Each number is 128 + 24 x the weight over its row's rms, rounded and kept within 0 to 255. Layers, rows and columns count from 0. Numbers have three digits each. The size before them is the row's rms in percent of the matrix's.

# layer 14 MLP gate, 320x128, rms 0.157, rows 258-294, columns 0-127
111:118094099148146132142128170114108127131080159128140102133117182138141115132146133107110129125108097130115148130104076109077148196136148099167100143126099139156176134153127111120108124151149158116083098156147102151110173111128126106180133160111149128114132113127128115144076140149131115139161147174146141143122149128134140165135138120126104102141110121119170156087123082161125165123109
098:131114109134161172102125145130142094172118127122116141169134179155136127130159129129139119144108177100126130106160127116101099090097126109143085152118140135103119149091152119168129173110090106124105156143151099154113141150125154112119137193118160135116118078114147134132115120097158129140157141151126109154154145137085112188159136151115108112169087163135148131147150162095140111120121
095:112116127109145131134105160133104101123118109114157104165147158074134123172101133092154125155104134128128183121138097134131123174116077127108103118159135146074162137106150110131135163138100093082141146160084106085158121167163179163108132123138108115139162133133168133183138114112154135125132105136160143119163161118123144174137152142127110112107114117140109130095130133129143141109155
110:107146103143106121105134115143110166087118109158098138118098176130158125120105139150124132124164121144084145118122129110114159142144139128150109056123149119163130114201093129115141169122074151173112113095127109145139127087187129126131120125111141121085135111152177115136129145153120139160126128079120170151133121116129108105101098121098125099147087098114088125125147127135155138128106
099:117130135135091141101149173136124122101153119093133140130165128106165084167111161127151132121145143114118095161138135149132135123110119175100122146130133150123099133107176167132064131118146123162122103158142116101134140132126142102141139138128154137077154102186140124130154110129140096139124089152114127095152127138147210105130125080101176129138117109078114110136112124165139134160108
106:102135094153103150089133125138133122162125125084102094144121117151120093087184108107114182111131119126104108156135098139153098066139136143126133142121131119132093101126140121151136167136128114129174095104135143124164101139159119135109109113114057117150133145157141077102126125130128080133098150122125127111174118168109144062141138150140116162144128118111132113155110128134099128089106
092:161110139120134156106138168169071112195125136144106126107149108102100136134131106132113156130106103116155134129145106087146107142156098098146119079145120126144129104118102135145081105168113093062179137129156107145095184122144149140098109129142143112148154141095154125154120129109122124146104066130107096137141115115151135156125133139121111107089164106157149136128127131103144095127138
089:128116150158124144153124126121176103132102138145104108161137140135115139085083099169078104156153165157103114103146124110151163164122121129157115118101122122157109127096147142119159120111124166170127168126143110103146127105129087173120096165120100123131144136133135133143165195095142134148097102127167091171121143083130149111150154142088126120092156136142137140110168136107134150126124
103:143127111097117147145123093136122168122112151119139129164103060165126105085132117098138179149129080131139114128131137105125156121112081148135097162134165140099127123115159121109159095161156100129116084107105128132119114120125123160157166136092118144177126146150131098098081117117153141134105116167120127135147127131130156067124104109124107142135138096110139097071118092161129147096111
090:128175116131105162129158129172130134149143181106172123139134139163121141155124162134141141142146130120123096171156125125148127092111134118113155121125132124175143092160100121163119138135096101149126121126125125106128121094130155140106107140097144084127148080135137143130148144150119114158118114167137144163102137090158124154070111100121166105141195159083091151080153092123116129146140
101:127129147107122136120108162105140140121117160093157122136122139129128108176138139113121148165125151129084120125133178129093118105092130125130162099130135119107144121153131130096144167146110139118107052172158117127146139141175132129098122146127178158143108090148125138128137169105125123116048138148108132140121149096157121139144094110080142139157128192160123157154104103133118151117163
096:107135092137112118133108150136098097142098115174162106148141137131076110142123123162107144121142125116118111143088123082087141151111093098122104143105086125127090114119112142111141106167088134151124106152142132125140139084179099129124152127117119104144114131138146122096152129095164171114140118133067135105126085056142173131138116128145124100078154128116140104138143109162107104149153
107:122111122104085127136188135129137116093139123132149119112144102104121104161140111095095121142097095082067105152171146123139156157155147091081139131126140150091121155176123123098131140141104110147122136168114127087125107143152152087118095103152131134123106115134114118156127154146139117169146147160148125140151133104079129110142183102125140153156155086126080124160117112117098109117136
105:180100113116140120080150150140126145125088133134081093100119128138126183145101150141133135087111131149078129109131119083132084142108120098125132117146134115109112088101099121142068159140103126107117128105093105125109105134105114104125100127167152129132120132102152119139132125156165120134145121099136109089164110144112150092140136152142175148127097125164156143128116153163115134110052
103:133098114150117133136103130179100122097136090110170142106119141116154118135122117120177132134155113176144079139138083129120120136092115158134131152156119137134105127132116140156196148157128121148126152104154120064150137104094153174141116156159083166126150111107101098137134119112155151127107159118185141151164137127126131165126140110136109127132171152111082085119144132119101125127109
100:158157103127123155138100150090109108112126126122143136163116135143112123154174150125143120166108097114110126105135179112095118137122126142140153108105083112113137153107109164162101117139128153153087124157106094142149191140113145156120128157117162125106198097099143097117182123142119145112167145164177133144125156143119114120151143148127133088091175142128119159153140141153107103138133
101:113145103120115108166166115102121110126130158140111153146154106173145119149103104129146164159178105130123146150147162142101153147138126115133102116159093128129115109085151141108144093152127126165105126094174125146162112066095110129109135132120146118121169144056084102155160155187166114103119114153135130123152116159135146107143149112144136146105142113137154104143110108156138154155132
102:128131110153103115140134153123067109118157133133144111157154125127121103118096122099144116123115186113134155131151152115162117095125131131143115171114142108083169136096158138107103099175080124121144101116099144097155169159123143108091133136153148139140144098081102151126114200137141165100109116094135138150126108140142150113126122136140146165107111132100112109147096134081095154090111
095:132170104099112145140126132075069123122091171118151144152171142127108107118126111162153124156140138142169128145124154089039097132123096118142133121125161129092149131128122120139118122136129092114120109153149100128120145091108100143122094134128167111141117099144127134104095138150156130142142100092136132110130159116130151125144101122081088127109114116077166154155153116075129148097134
100:087165142133136095134130162121119154067166098138143126137142092142132117138131105173106112136112110121076138148116119165138170085120124108131097160134170105096145125154150106107106114110108118124144133157123155116151151159138133135123169085136134123102149146151183130125096129101188124129179151164156110141104122151098131119117118115084129130117129137097096092148109166120094157155134
101:107128107149097103108135135093102151149124109159112138111119144099188135086088120114155112136104128139115144082124125146117118111150128137117119111139087112107146147145166088158111130147131161107153078116140065161113100110114120110122118164117155171102109119117087104175148103154127119141109145150093088189132097122149123137129163126130081158141137146100122098121131147145098143094116
117:128136081136093085106116111122080046115138124133140106132138137128136124122153104138108140140145103089145131084154151122135122144106114144152133166107119144060151142117172097109141142125103135114100143135115120148145126134154081170151146144102115088107103166117144132141126112135151116103136153132176140100124137126143097146152132096171154124087100137122120141123132064103092099105146
108:131110145151145129145123120134142107187124121128137162131073150158155131106122123141102146113102154143119117169121089088129135101108083121154120114090133162113124124107144083147122130152090148111153151069151115132156096138092125157153111123125155116111121122132156119100157181119128138092162119095128137087109112108113138115118075079106070125138125153137101109088158130092114143111121
091:150103134126106133150098153146120091140111131186121136142123155102149118169152126164137140132169132131131146107145154085141097110132113123124161098120154167148096105143130111119114115115128128094101092140157101118174094144173126148165096119167087112101121116097130121106112145130122140141129123134146121096179144100089124167068147111129103094115099150106131134133122157135156176078161
097:132140110144127147166153142149137144108142112102101105158154118088129106132103164123098093132131116127165100153153151118144134111165143117139125136166114121146132178193096099157171146134073085126126109177125148099134131127153156133132165118119114081111183115116148105137087141114155104141142140118157150122153072115160091111127153136091124146124169147126101124126101115094112132119137
108:140098124160106144091102140146106110141125103144119143114098121114160135132068092103146097100111146107099131083122099062111126088141147116141151109146112119137098117113113156178138143101145133118182154130178090101127145140102149082101172099144145085105146118100114156140097154120134118151140135105097114142131103142141115150095088113109125147106146117103105144122145135112074135134117
109:142115141105136124129154136127112093094137102107120127122216132089155112142126123164145149118152098158154123134171139109098146085127096092123135091161117135144106172117117115132088125093126146119136106154107078105146128103147146151142118125165132153162134147093184162098139144132151117129100106163129127121148102130142148127154120110116122155113139167156134113160114172107107091132078
109:153138120098120125150144119137147132115085104119113149144155094147114100141090119128163092103148147142122134096140150160121078186128099138087105129129106149102129112139134130172091119095120138094106131157103138124181182136171145093100113125139134098129155095125129080143187098127118113101143099140117138132128147117114159107149132159080163138101141125136119136169110126090109157103108
096:124073109124116146166129102083115116115151146132111170130125153155106140158113142103095160148139196131097113097124139126126111100084137062095117129135105123118133153141142115131135109140116124140094102154112121175122128185132156130090141125106122100173159094125166125099164129119157083101102123086148091139100132125122153097138152129150124150122126115115171161134126133122161112136101
106:148134160171061099117139156144114127129092128120145145103109137132121114102154143144119110115160111128123131097136189102124141103139126119119102148130125108146134145115130111140130106096104110107153132142094126110171123169206137120125141176127122154125110137130172094150187115143104145129118165132140127113181146130149182145121082121104128100114137122112145169131161092096145142087118
104:130132114161144154134144149141103116150115148150209132160145106120093140085141130098131117117103171139109133137114158076130124102146120133131098160123107104134162131163152133128163145114105113144100153148116100122115162138098127104149093112118127142163150130115159114135115150113118141126144092129134132174132123115028140157125155166096138140117144164143117132161138094117084155117103
102:097100150112126161121147137115143153111136111091122153106108135138153112154156110090088158136124147121102117151130152099151133141119131108144128135154152145122135114093116134157123165142131092122132100171128128121147071124149134138139139083167169096057136125143167099099135157125136116082149158126181158158155129167132120121127097153088137101131145142129093165157121125088092088114110
100:108085160141132127139120181111109114124148139116176112173121144130082103145107128141100163140160078098119108168117072117098146125130110126143142124138096151148113126097193157096112137179169079156115098126119124113143133127137135105121146139092107116164123107170121091122142140120143107080133090134132150144143140125113093063125131142106136112147145130114123122105149159124118140154139
097:131091136124133102133083116145087133162138171152132158165125157155106149157149121138143165151130124127121123164133070151129130153116119109112081096091106138149100121133139135103124162144141171154147143132094113125122155109135081094139106092114135131148140141113138149141127093136144167078167114160156110181119144119164134131129176165122102125099110124156146079123100103171129141119134
095:134157084082128107129132131155127144126100128125181117146127089101081114085090102139124136140106125165121127102118123122131139111166137113155126140148103131108098144131128110127131167125123116100139090155094130107131128153142162102089157129156165112125126126106102061084172182130138165125106143141152145132190156142124123159116169161135135099128135123153148139091139100127113126080125
099:098156096151108155097175124085126121125121143177125110132161110150113108131154104142118136117136185089094120083157128086105123134112108108130102127149081119139159131112131162064115106147099120091115142076117115122161143105155130136126086141152106108123115095110152138107122183144137177125130153113095108151159104132119142121113107082159134132098129131121119094112134125140094121145149
097:155162145043114140133133125134093132168079177120162139115137097095109105150115127120192137139136146129090147145157114162135130146116101171101127140096121145127137084132119124142143132161121107140138182152118070131118132137094133104123150099131108135126164134129147124124111112122153118168148105129138115125148073120114142110097142124138109159177118131150146095157131098138082118104122
# layer 14 MLP up, 320x128, rms 0.147, rows 258-293, columns 0-127
108:169105137133120103114112132141154073099109103122168091108116162106139166153141123144116061087125131101110121136090122122081096160161141110139101096151110151129156122185121129121190126145181125105113133147135109133130139131126133131134132092121139115116088102110116082120144134117104096120148149106147147170123107143091161119120116181113132120134082109093097142139113129123121155103134
114:100163130129100123145103133141138139131113145131098136126157159136152095159158142114064147159134106165117102121159126114093137143111147146137120067159118138146167141129124199135143076108097154138112150122133127149124148087123082095167114135111116126132107116154113123100115093106129140129132124128142112153110151097137194187130128100134150134162130125089111122125125130075106135094146
108:126122148132067117125134114094135115092133117139164132150179106148152163129124119156104118124123148089131094165112154136099131119143129119108117119122139130115138118084136130166146080152135147157135164122183145141124141079134126138170138119083110124103142134120093137185153114117150135079123143068144117135131123165178148091146126099116137122153120109139150165118122110186126139172141
095:155083098139113153155074118151118135116160117178126173120183139148175107174090137140156120144138143142132113087172135122125093129142120132086125128155147114093139095125129132097155110101147151126145140110131123116133121102117125125112090137134152123108131133150137108180148105152080153102153140145106162135139125091143128103046095150135135148132147142129091127138110139154114161148147
096:125083108122069102115115165156136148126143157135125138145128145125121115159182100113167104081181107113132145147164125186112073114103105151169114155125111086136125160177127146120103129108108147144129103145150092147112147097093118119101118179142131098148149137128153104123138127130157132104143124125135167136098157139104129149126131087119102162101115153156155099109135127112152112141146
104:132110093129132140137116143135118097174132106126150132125162170139118112134169110135148114198146087093143128118133120115103122119141090110119134175149151101135128188119140150163100117128123098093097100101120143157144122078089086154120112135111129107128123142129160144154108113111123179181162153143166111115102139146156120087115119113158096108152166110128094154148158146132114150142140
097:101102127141133139124105122124109131128134109132137114121137131102168139176097122113154142108189127150114136073109178153128092100148134152141115112092134132128129134161139132141109118151112159119115145118154109073089191133108153087121136095154116127093145126139159138132121129110162104103161126110107142125120109077137103153103131133137140147059086095144109091141123073154093126151124
096:150075101117167096145124116131173108124125189152097111148109121123149116125125137143147130162139149158111130099114111133147136141176111169104137152142140108126098099127113094133140109156136113132095151126135152109114122098134168132104149140156155098103138168160093103115135099156133188105140168122116085111151136129109151142130122155171079123157127138151107094079137140142108118070128
099:125153171153126117167162100139144139065145087142092086148118137100105157115141150126142107139117149121128130133183134130117128194156121115124153140169127108110118121141152117134125107133153110122136133097140140153103148157135124167091169114103128106144072111155087128130123107111090184105112145132133121128123082120132140148136173086114129138109137112104135134176151146091083154121116
098:136104164118125138134083094133149158098123109087077187157128133147165103126136122112137128134140102123155144112167127112112114126090123104183099087077119121091147158138128157070135132150127144107139130098131165113149115130109103179113185154088103150102124100154102120132085173132112153118114116135115121116133136121144144151119121159135114116101137108153146171134166135147127139116111
105:124148095113106155123143135161113129135163160166153165102145134152101166101139128097202152123140124116138137140112133127093101178073098126194115152119144111119131122152108082113143122154093088122116116117126117099116102136131105114112144141122147127118116117157116091162126143166103111149071123115180145113120152118139116124136120069111153119094132113138128140180149141098124116128116
099:109063117136153103143121135134127140143126159097135151119142135150112110136142148090120139149080179104106135188140100130164147107118155145128154107121120142110126155123096172140077100090126142125110088120137120139152117089170152184100187103101147105169103138118138103138132155126083155119132108112131127128114101162168130096096129111168107152130123125124134095112092110117116120131120
097:124110107120130096132174085132130108128162107145134101144147055139077114142170099186102160111133122117116170135138115140121159126087110097164133137124108124140150118152092113181101136133119119132102099138118136132098108130100107081139124131137102141127167132153139136124125145099148120166126194126095137132162117116109126135170143129179108106147153109124093143163096100137100136129128
105:169107112102144097129106151179155139134114132113126118123120160115160145135176152112144127115097127164158100134131122100146110139133113172138140119140094126078149092097134140133109123116134087094128179086118120139094090114140158105147164119144137142120148147138158076158138159152143091099167139107153132083169119129150128117165142157133125150143121122168125143142105143187116127091096
105:139154193106127115091086106103154131091107087130146165143152102107142127080110173129146110142142136147101161124145122102120140149154165088161139151107139138140125094182127127135103101156110181112127156089134127132103145141089153168130141080121174147112130126169131115127097110109156152140140142108100113144099133106090141139148147112113097111128143110114113131140128118090117165136159
091:104115114116125157088122109148121122144140122138161115083202142088138128143134146093128103097150116139074153131097101149191082141081151136108098122162135152130123097143154098098127111156098104111119160134152119088108113114128164166127111075112142122129091164115156129129107116085148112132119116095135145121124115157128132150127110116094109152134120107118127155133115193134121128112105
098:128132080124105115134123133148116118179107121133121152121134157081133143131100162150190167135113104135143121153137154140141106110124108170138111114154127154107183130077108105159126158093089144133159147166133127121168136127151100100093137109110166117078150137133152165116139096108093110133113130116135146108076177120117124117118175153109109113141132113135101128116093137098157161155136
100:125119110069104121131136107173084134082134120133133121184133082156137165051113109159118118137113136114165167086112162136107076146155162135088156128105139130124137143148074120143171122118143153113118142108132128148154124149127109156115093154114135155159137079117156135169113128126119109149114110133158099128123138136131121113125156102150087114116145101097130121107147100146149136148136
097:133190136174140103118129133088085090146128104140112132109102167142112137155133121111115115159102146139140155167106111115134119097134115122152148130125110094153137106104121116101134127090127120118149118128139096128110141164125102103152113105115095104125077126157162127158122079170124136141144146105115163128143081140155092154152132098143122138181155137132170085134078182168131116128116
106:097094132100124132142127106153162137069159147144105160135130116161108108083164124096135112146129103130135118137130076176065161142110149121112154132099157155094138120150173127095102155093121126143113140131131138084125106114126097114127135136109153125159112150142143118104129096161140131125148147187113135105143117127113184072115099118123100122090126147147100117118135095160113089118121
097:096121134124142157150130139095147167122098109160138107119082125162157143110107096150126143113145131090143141107128146134151059147138135138131134135105106136127113129137114099106160112100139133159161145133141111146158103107130127139141122128114142164104148157113106126150114132160149076122122061134085104149148170125127149126125068164094154130116140184106118120164154091081159145094106
103:169115097167127116107160129107082130151091117109136135067120104093136109135101092117098161136152103162127169119134116162124132164139159115116114134161167118118125130089140101098121096132136144151140159123092131105141099139143115095123132088115129121079100139134125134154146107111085139097106146151144114123151168153129120138074113090110153146123154177169155104092128115146086133139114
105:159133157210130120168105117100137127189097116125085126148105119124140118084153122148150156135104117098148129138086105134134159114109148115103138163116136150119152142114152148126120105116123112101146095123105134128174136190123129101178116118127135090131139138148151125147143140090130111149149137129166137083099120081140114161133160085179104133096133154143138126115142130137107147122166
090:091162130111145177133138122136105078134144129098155119121083083163134162088142137158069102129123103119114103127131128087122140099139174140173126121121076100154111131097129158089083116138116105099129112144141150096094122057152127106137115150140105138135139138162113102147116125121129117140125106117086124144108134146125137099138127130105132125093093144155115170098160149166153120116118
100:100158174125121123141145115138129132129134167139146108117177124099154177105144150123098176108093138122116175157121114120109147141122161106102087116095128090100166127123182146149163112137149125149138166152147129097151158095137120140146133115150149124127147123161128143129151131106125152147155151109138142108062090118174144098087179081117154125105133131137140134159165124111128150132151
104:120143083139169126116119103143101106111120161135107099151080147179137118160115155149137147099128151159130142088142141128141121166118114154129131176117125139139133127145090121137119111152155132178084166138130184154107136103134119149148142176120105161147146144119093133142145110147152126120151137075119146084111128087138165123169095103161100106095090137121123151143156106121110160106103
103:173142145141089152147124104091122155094116131142134139117123140138119143158067155118074141093137145127127130086122117127135103114117142157155170159137081118116102093124122129127136119096149112113145124115177133131106106144164129172097124171110134096137155101141130154099094195100112193112148133135151122155132130133154103115115142135165168132121127106150174127118120133110137073136126
099:134137142130140121102126100154159114153135146147098153150179102122125130104146148144194120112139107110121157164135093126146123124108109167152146148162108179123134134167153141173147136125154107159149142100138123115133091138103163137134120119140119172144126135171125094134176154129164105159134100158128169192130102141132085121115120082106134156115127138085160138144161160125125161147130
101:121113132081188124111126097128147131119139144095103129140117152125099165155114107171092126127154126126111125148082065129120092097161133103198076096142125122103132151125116149153113091135120149147113119141107135147115166156115107111129116157169131157125134123143136147150165176141126160134156115132148143141073164096123119161145108129128173170156115135109124129104137145142135106127094
100:119207105116130130113140110096132172121139133142167152168068165137143124100127127122126102103125104132066149132134126097096112145134125163166138119120166095121094091112126135140139134128086086138126129131070094136140120133132116108136132114128119153122099118147112114129120100103105138126121146127087154130168110125094134138083119165160151105159160112122139139078111127110131125185161
102:130090117098140169134122120155136145120118117110168148156143131137106133085089140082068149148144142129111112095086153074157134090199102136102126151105142145135149138132145133134139123114148097120142150127114106103115104171130075109177125084120142149199117130131143115142130092134116127109106084115146131156136127122074136118158121167137124130107158135122115138114130129155126162133118
104:110108114139149123097152120162191145182134093172091115174147102183114108126140129136088126156126147109142147124101131125117125131156125179172129113109086129139123175095114145165139109128134121111144155101154079102156117124079130118132132094113128108164136121134111144116153125165126150163119154144158091077066129163141134133150130135121134135135127116132118101147110107124130122097149
098:112088119110113127089123092095161094138127138133141135155108153111124100108145106084137108162131104128110139136112085133140162133178173122119128128148176111117141160113131133124074205116163171119114105085125168110114110122115110124126155153116157137189148104152114132100142120142137115139102167142125118136166115143127121131134088177128124147116144171140140151167138152112131110125096
096:091133145145152122112107117118173089177125127132091112127143143125138082122112090132065156117157176114138146132111124144106168172131116094116136080109120142210121115095133122123108125112127131108137161148162105084083076157110155137124133116111133140144122121158133144137118156168117147120115169088122118122170129117115119091160128116128124102176136145118133138133093132128109144121109
100:126076144169109153114180124166149143159099119128133159106114145138068107097138122124143089117154166166130160132102129145129137162141141149106108145110137132147119135109121082154113093105146082091177107128153154165126096174112182102119102107167124178111121134114163122118115137122173119104114114109146134156165125152152111128131113127141090155134154147113140103126118124119128121130164
102:141169118124197108105119112124155155144086152114105114138122105146114153085145138107187165139121124099090111138103122154145130096143115128099111112143123174135077126139131104113143111143146142150163137153137119138100142142121126126134135133134173110114177097129183083136175125132137125163128099120105104155149123117153147100083069133103124122132146123136119113122089105165137110173110
# layer 14 MLP down (transposed), 320x128, rms 0.141, rows 258-293, columns 0-127
109:153135120142139114087114171188107138129123083148187128114130143060147168121109105166135130121131174129139135149116116102116143108134124115144140125107133123177146130115119151069139165138147106087143123154121127155140090148148123095189128106123108165149121136148120089114147126105149121125146121088115140121124096107105151095125120169105171106122153113099128149127139111141137068113138
106:131115126161144083118133081128132123155124159099116100114104154150104151121130078172070123134090130127171086112107127097162149080130154159153146116152138134168115119116153147139120160097167098136129126149126139109125114094101100136130130127113123152140172135129130125119164132142110156123111128122124135118134095098136174128129121152142153134147117143163144134131102084152229114135138
112:155099136108139144132106138160102123131134132149123114143150145132065121073121116170145123145138136141124136150147152136126101082175106087126186157122117115128144079063129112120112116132122122156140160152141138142102159129077103158157160124087170101152130105111130127140133130142141167125143144106124120123119140155145128136162136102079155083142137096114165166134114069132112107127134
102:101145133120137077083135103124123158136113127129139119118153148105132133130162149134129078123164126129045097073090142145106109126140126149093126148111171164078128128116110075107131137138130146142129112143166137131126128156147146130144115157134137133116173160165095171118138146163121136085132113109109129187127159124142087115121093121121133139122130138111149123145141167149130154161077
099:165112114144147154113123143110146142148181113120084181127130077128156153141162119129134125143136122137122115138122112154125110109126081084109098140117152095176156119111106128110116108165094141143096122150151098117123145080129132172076119106110121113137133129122111147133115153127125136131112152149127089159107167110126106112082103196122145146087168135084142147127106140122132176121092
106:197129128132105134126146106119200124125136086135169115129111154084152178158119160153116107120092126136101123167114151129110135160166113171145146114105133086163184110137142123115163113145101131162151132125120130151130146133148142132100133141144085100114111125133117109089116146112089139092156123133155131131098074100120161179150107143119147112114119140132138089149121125127121090112129
096:141132129127131224145093097127173171111115138176092100121136102129102149146132134124104141105160096141131129123147149139087102138083119147147122129139108097149151139146143157128156133130107114105153161134109168098170106163167125128126117084102157097132114120118106122180138131145106097105152141132137108108170138134141109107140105164167125152126100081154140140134125098126103127148133
093:131136111113092154124142139129133151170122103109109114096160079103117116117088145089101099145119105092134148119181117088097161154160110139105154126092175114144126136115098090111124147132131118147105115109136143136189127132088166137111146154110120153098139161107134186055110104119116124114137137128097113117123142143161153117100160138139108143145092133136133147140135145113166154160153
103:131141171122091102142175114159100138096116107145123132131164139140173150139108101091108102155112153121100123109162157109133174153137143119098120090135086147148140121188111133090139160125109126118164152141136159118144174144129142105108117126133106165160106161153110119131134146110151081143127131114186139162115104166144101142133074139148111089116135157149103160137116106129158143146120
096:140122129075139100067100111093155131120123153145128128133120108146130134131148154142128126108125130129090128108142136129142136087130118100137116078100107145104143120098150109110153177120154110101121124147145120117096179065104118121154158132182114122104120104154072153146151128110159188099118101110123146127166135141162118159177133127120094139151114152107160111160145151142123103162146
110:094166120157103114132120096118120146135095154118132091062141164121104123145116171102178120133111134083178166130160163095138122132143124101145129124165139091140101112133118155141134127116119130143138123168142111121132139110141101113108125133149139111133108115120143169137106139147118100129150164087095143138126109179144079135170152139157144147181116104104128119092161147152066148137126
102:138121102152135145132126156143147142166109124165121119146119145141057142140134142107144120099109147134101100149135099128134152143129146099112118101139107159120094123124093106136120115111140127135107094131138093145185182105102161136177135106101153148201117162110114141146109175125107132148137150135128126128093138148149188128109131132146166142107099166159106131138098115131190157104131
091:098091120153127134093101115153104157134136111148134093109145132116100148129163144174132163091143119150139087145086093124107115166145145137170120162147102155115120127146129097144139158127140128147118182144162143117148136163139138172136088152160196122147148157126150138162134134152058142121127132153125105145161119107116127084160133150137145123126149120122156110121105101123074116149149
091:127155135136138117106122134162142150136139114123119069118121088094167126139144172110110142133194103090167145152118122134127125156131149173139121116132141163080136097099114155135086132070108120099091126146058101106113130177150108162148116144158094134131106122133157082143140123100080103145108087123109149123143139154149130111142144120120119125112104122123141130104123112169152125113129
106:140097147096117100147118097095104082129161142113116134152138119149133132137171075115115147141075132127172145122144139112173125115121132177146141124164133157108187094099086127127140162127111149113117138148099094156161115074138115120124135155131118129132105148103111166112132098131124110098142118127121097114144104186149105089133124162146139202128140149143121146133117108148116160150126
099:131116143124140173128115111114125117151141138115106108161120140125101122121122088118124126111114156143144143127135115110100147095108115123145118147146119145112138106115144106140143117148102134127121135158082098156097129149136180161097085128117073118100154080125195094142136126154164148114140133141175119144127128134076108154153167125126121102106184149104117147089169103122095098078071
098:129112135131113114099147116120117150130126126120116105116149113168101156123160110097177154092163134144121070129131140091106105142114119132163118136120150088120136100091108171107145135135113083158150145151119121144098108097123159162129156076147102147115097122095170148166172175141127103119127145106100111121135099095138140140109123107103142121179169123134147126142124080129178133087104
102:112149094120169102118156166133071117152147163117135112139172107143160161115169086140120106158096115145196121135130137101124124122119125092123113124116155164151184115121144142162165146129123116116156144142101147111104127107110122151156116161153111124158143119106154107122139145156147086155126198169126124140149159147114151145143135102112118153134120119117153146142111140114181128131082
099:153090152132119130122161113122162135113105112154150124132081078103122123160116102142110120106113101148123128174111133150174144150128142139128140148131163112114135154161137103127134133077146156127142117093136163130099082122168160104106150145115164088120134171182119086122137135086145143130082076146134138140139155114142163147128085146143156132136065097158110142119108158149138128131129
104:147107099120136132098146129112159067135123151122110140115139098133120108106108120101117165133080075122089129095148155167116138151109147154114114144127137129127165121119163111143150117122187187141124156117115108117150140141152095145154081133136106084126117181146105104088113113097094119138109096170084150173145107127096156094128133147101152117100123120161138154135135129144115152116116
102:139125144159109098139116127182152135082125136136133170100155075144124119131124167133116157126128126143188090124109118117137097118100111179122109140106120144146213154119138095120150128153108101145154118129139152116122137092107113104137146104130158157124120197157116116109158174120144125136140111146141133083119107122122180112113154108135129123115147155142104118163095164115134122125163
106:138144137139134155151166162120173110162130115122145151143112139140172128138167087117132113084165083106154104152123146113118072101119107122128109184128134187122146144089118151137104119116142126123115124130134148115088120151138118127123137122169125137096189148109171134117073123118141120158115139134123133117166122072187092173137127109142123114131122142090113167133115154128112142135111
094:117116177145149086112109136108102134095152110138129120104127113157153070100148138163183143150127123125180107114097099147106147133111140124066177128087129114128110133142160139121136153104160168118104125120129159146092147109138093140156130115135133151146141189153105183132154145144142109093159144080144090131108136142168126103131119124088137114108118130125144093125122130123163119117131
087:139111109124115132096151143104114176133156112131140110111122139119125153148116120108139126176216138115140110159110134090132154169125117079090171131136141147094124127116173087088116111127140131137157143110138122128121124139179118151135115105146120103116095124154109177097150171138121099156101114138128145125137093115117124130106175109135137131133133075091129144089132082108099093103152
106:112110160100121119141163154136132144137135105128118128142121083120118126139101026137113121128167116122109143137141143109113119144129131182125115131140116091100174104106132136119104141113079145136090087163151124160127115133118074103060137101092132138136123102121088084146149130147086133101116095136128135150140123158134121087155163133123079133123132131115121150124107109153110099128105
105:169126117171138143152111090131168125146165138137094144097120144099110091112132133099125090136146113167142104099155144153141146116116130168113113113115120137158140166105105123116139125114119131132119132145135110130119104087088143146135142140136105105088114147093103133139167115128087135125129105159155150138099090119106164176145101150139135095217115177154131179114128163116153153125144
104:155113132123124092128159140139080147128136128122137130137153187117125119089118127148114169149126083104194165100099085127116116149125125076147126102117131129122148157138091128171123121151155135113090089151122136138124104158133158102146140096125133148084161147102123123141107121116130130167086118124160137109118129142118097104127095118167086183186156150135114110107116127149097117141147
110:116110092125151166128155104151128121154126113108113101121089077145089108132104128134099100114097130154166090146158146142123096076140158130143080112133117100126154145098129124126132123135102082173152139117147104125122162117136095136122138158101152138150103112117150161115146077126156112139141157128118128109103138122137159121091124134108113185088137116166105142141102100099172147092076
104:091135129116122148143129136124120138127125123111116127126155166127134140116137144133138086107112123166135142105063105164132157108087151095077112117146102114099142101137142145139147138159134108126108122179123132126103132136089101068086114141108132166072148090175127127117113107144122130125138110140210131141127139095112100172121133150135163170162124156138135089172136132096114122133126
098:104156120142129136162136151124113129138139149139152177140148129120136154117118108094126154185139151137166155114130149080143097075159123128136096113105091123090154075143130119113120120154154089170117129125112139128131079170156124115130167099118166123115130159125173105128121112156110141154104113136123142151139105098077118144171152142103149200164126124094131153126149143113132123149132
093:116098141132128149125134135126161132121127134149133120158109134095145118094110155069119127161074119097165087108125147091198149085188099135131149153116147057148110129123097142118122134134134113160163107112141127085129099147175098146135138078137153140156117154114113109117130139145125115121136128138110185143131142120147151129126130141136138141127164136156099110181116115155094128141103
106:142134144131118152151118142149152150118133096118109159119153068119133111125178125121098128129148077179113143170093157122108130130101128158107095163136113112134165162153169172110174162141130135145170140116155159159082139163148151140133145129137118131134124095088112131122157092158136122096102135133053093149136146123116116120097111161104152134132140121121096095133111111130126158123110
103:091126142102102102099152146134142127100123086067165119147110131122144109091126138133111128151092116090172123101123101154114157138093138122079128137140128142132170133106132148166123122115141146111109121119156136090112114143108149091145098144132145107179141144103106092130142135188092112126125130169168123128166082128121096109141150128140106130064095113120165126103114149147169142150139
099:123140108131145131154101161106118115122082119107116107159146143150182135134129119118156129140084115159046115129064120141153111121117158125093119116111168156099061134115142123140179125121145113130151098165146137115142124096118139114137130134137091095171168134140115107132129128099118100110136149140136109092149123133122129087135105108117140116173157135118092119188139142160099112107135
102:122080130076134131108130125120126114119035113137140101149119140076142103103075104153140119124125124166033117135115135085123119125138164118122146105125139157111084092146129114118104123146094126128182131134114138152121127135118161113124098192146141147123132119131091124140160110147158150147120130136170125152163121133113102124129123161118151138114132143120137137136143114141095103115108
098:107157136118118165163106122152177104102133107135122157125138102128118085081118143121141119157147115129091097089119110124160118131136156155096105115144122171081120096153117126092099106122164150142107179087124129120104107116155123138153152118123150109117131121122154114142139174152055150151134115121148093131147114101135115136117114150122142078139147097146143133118115104115066136082091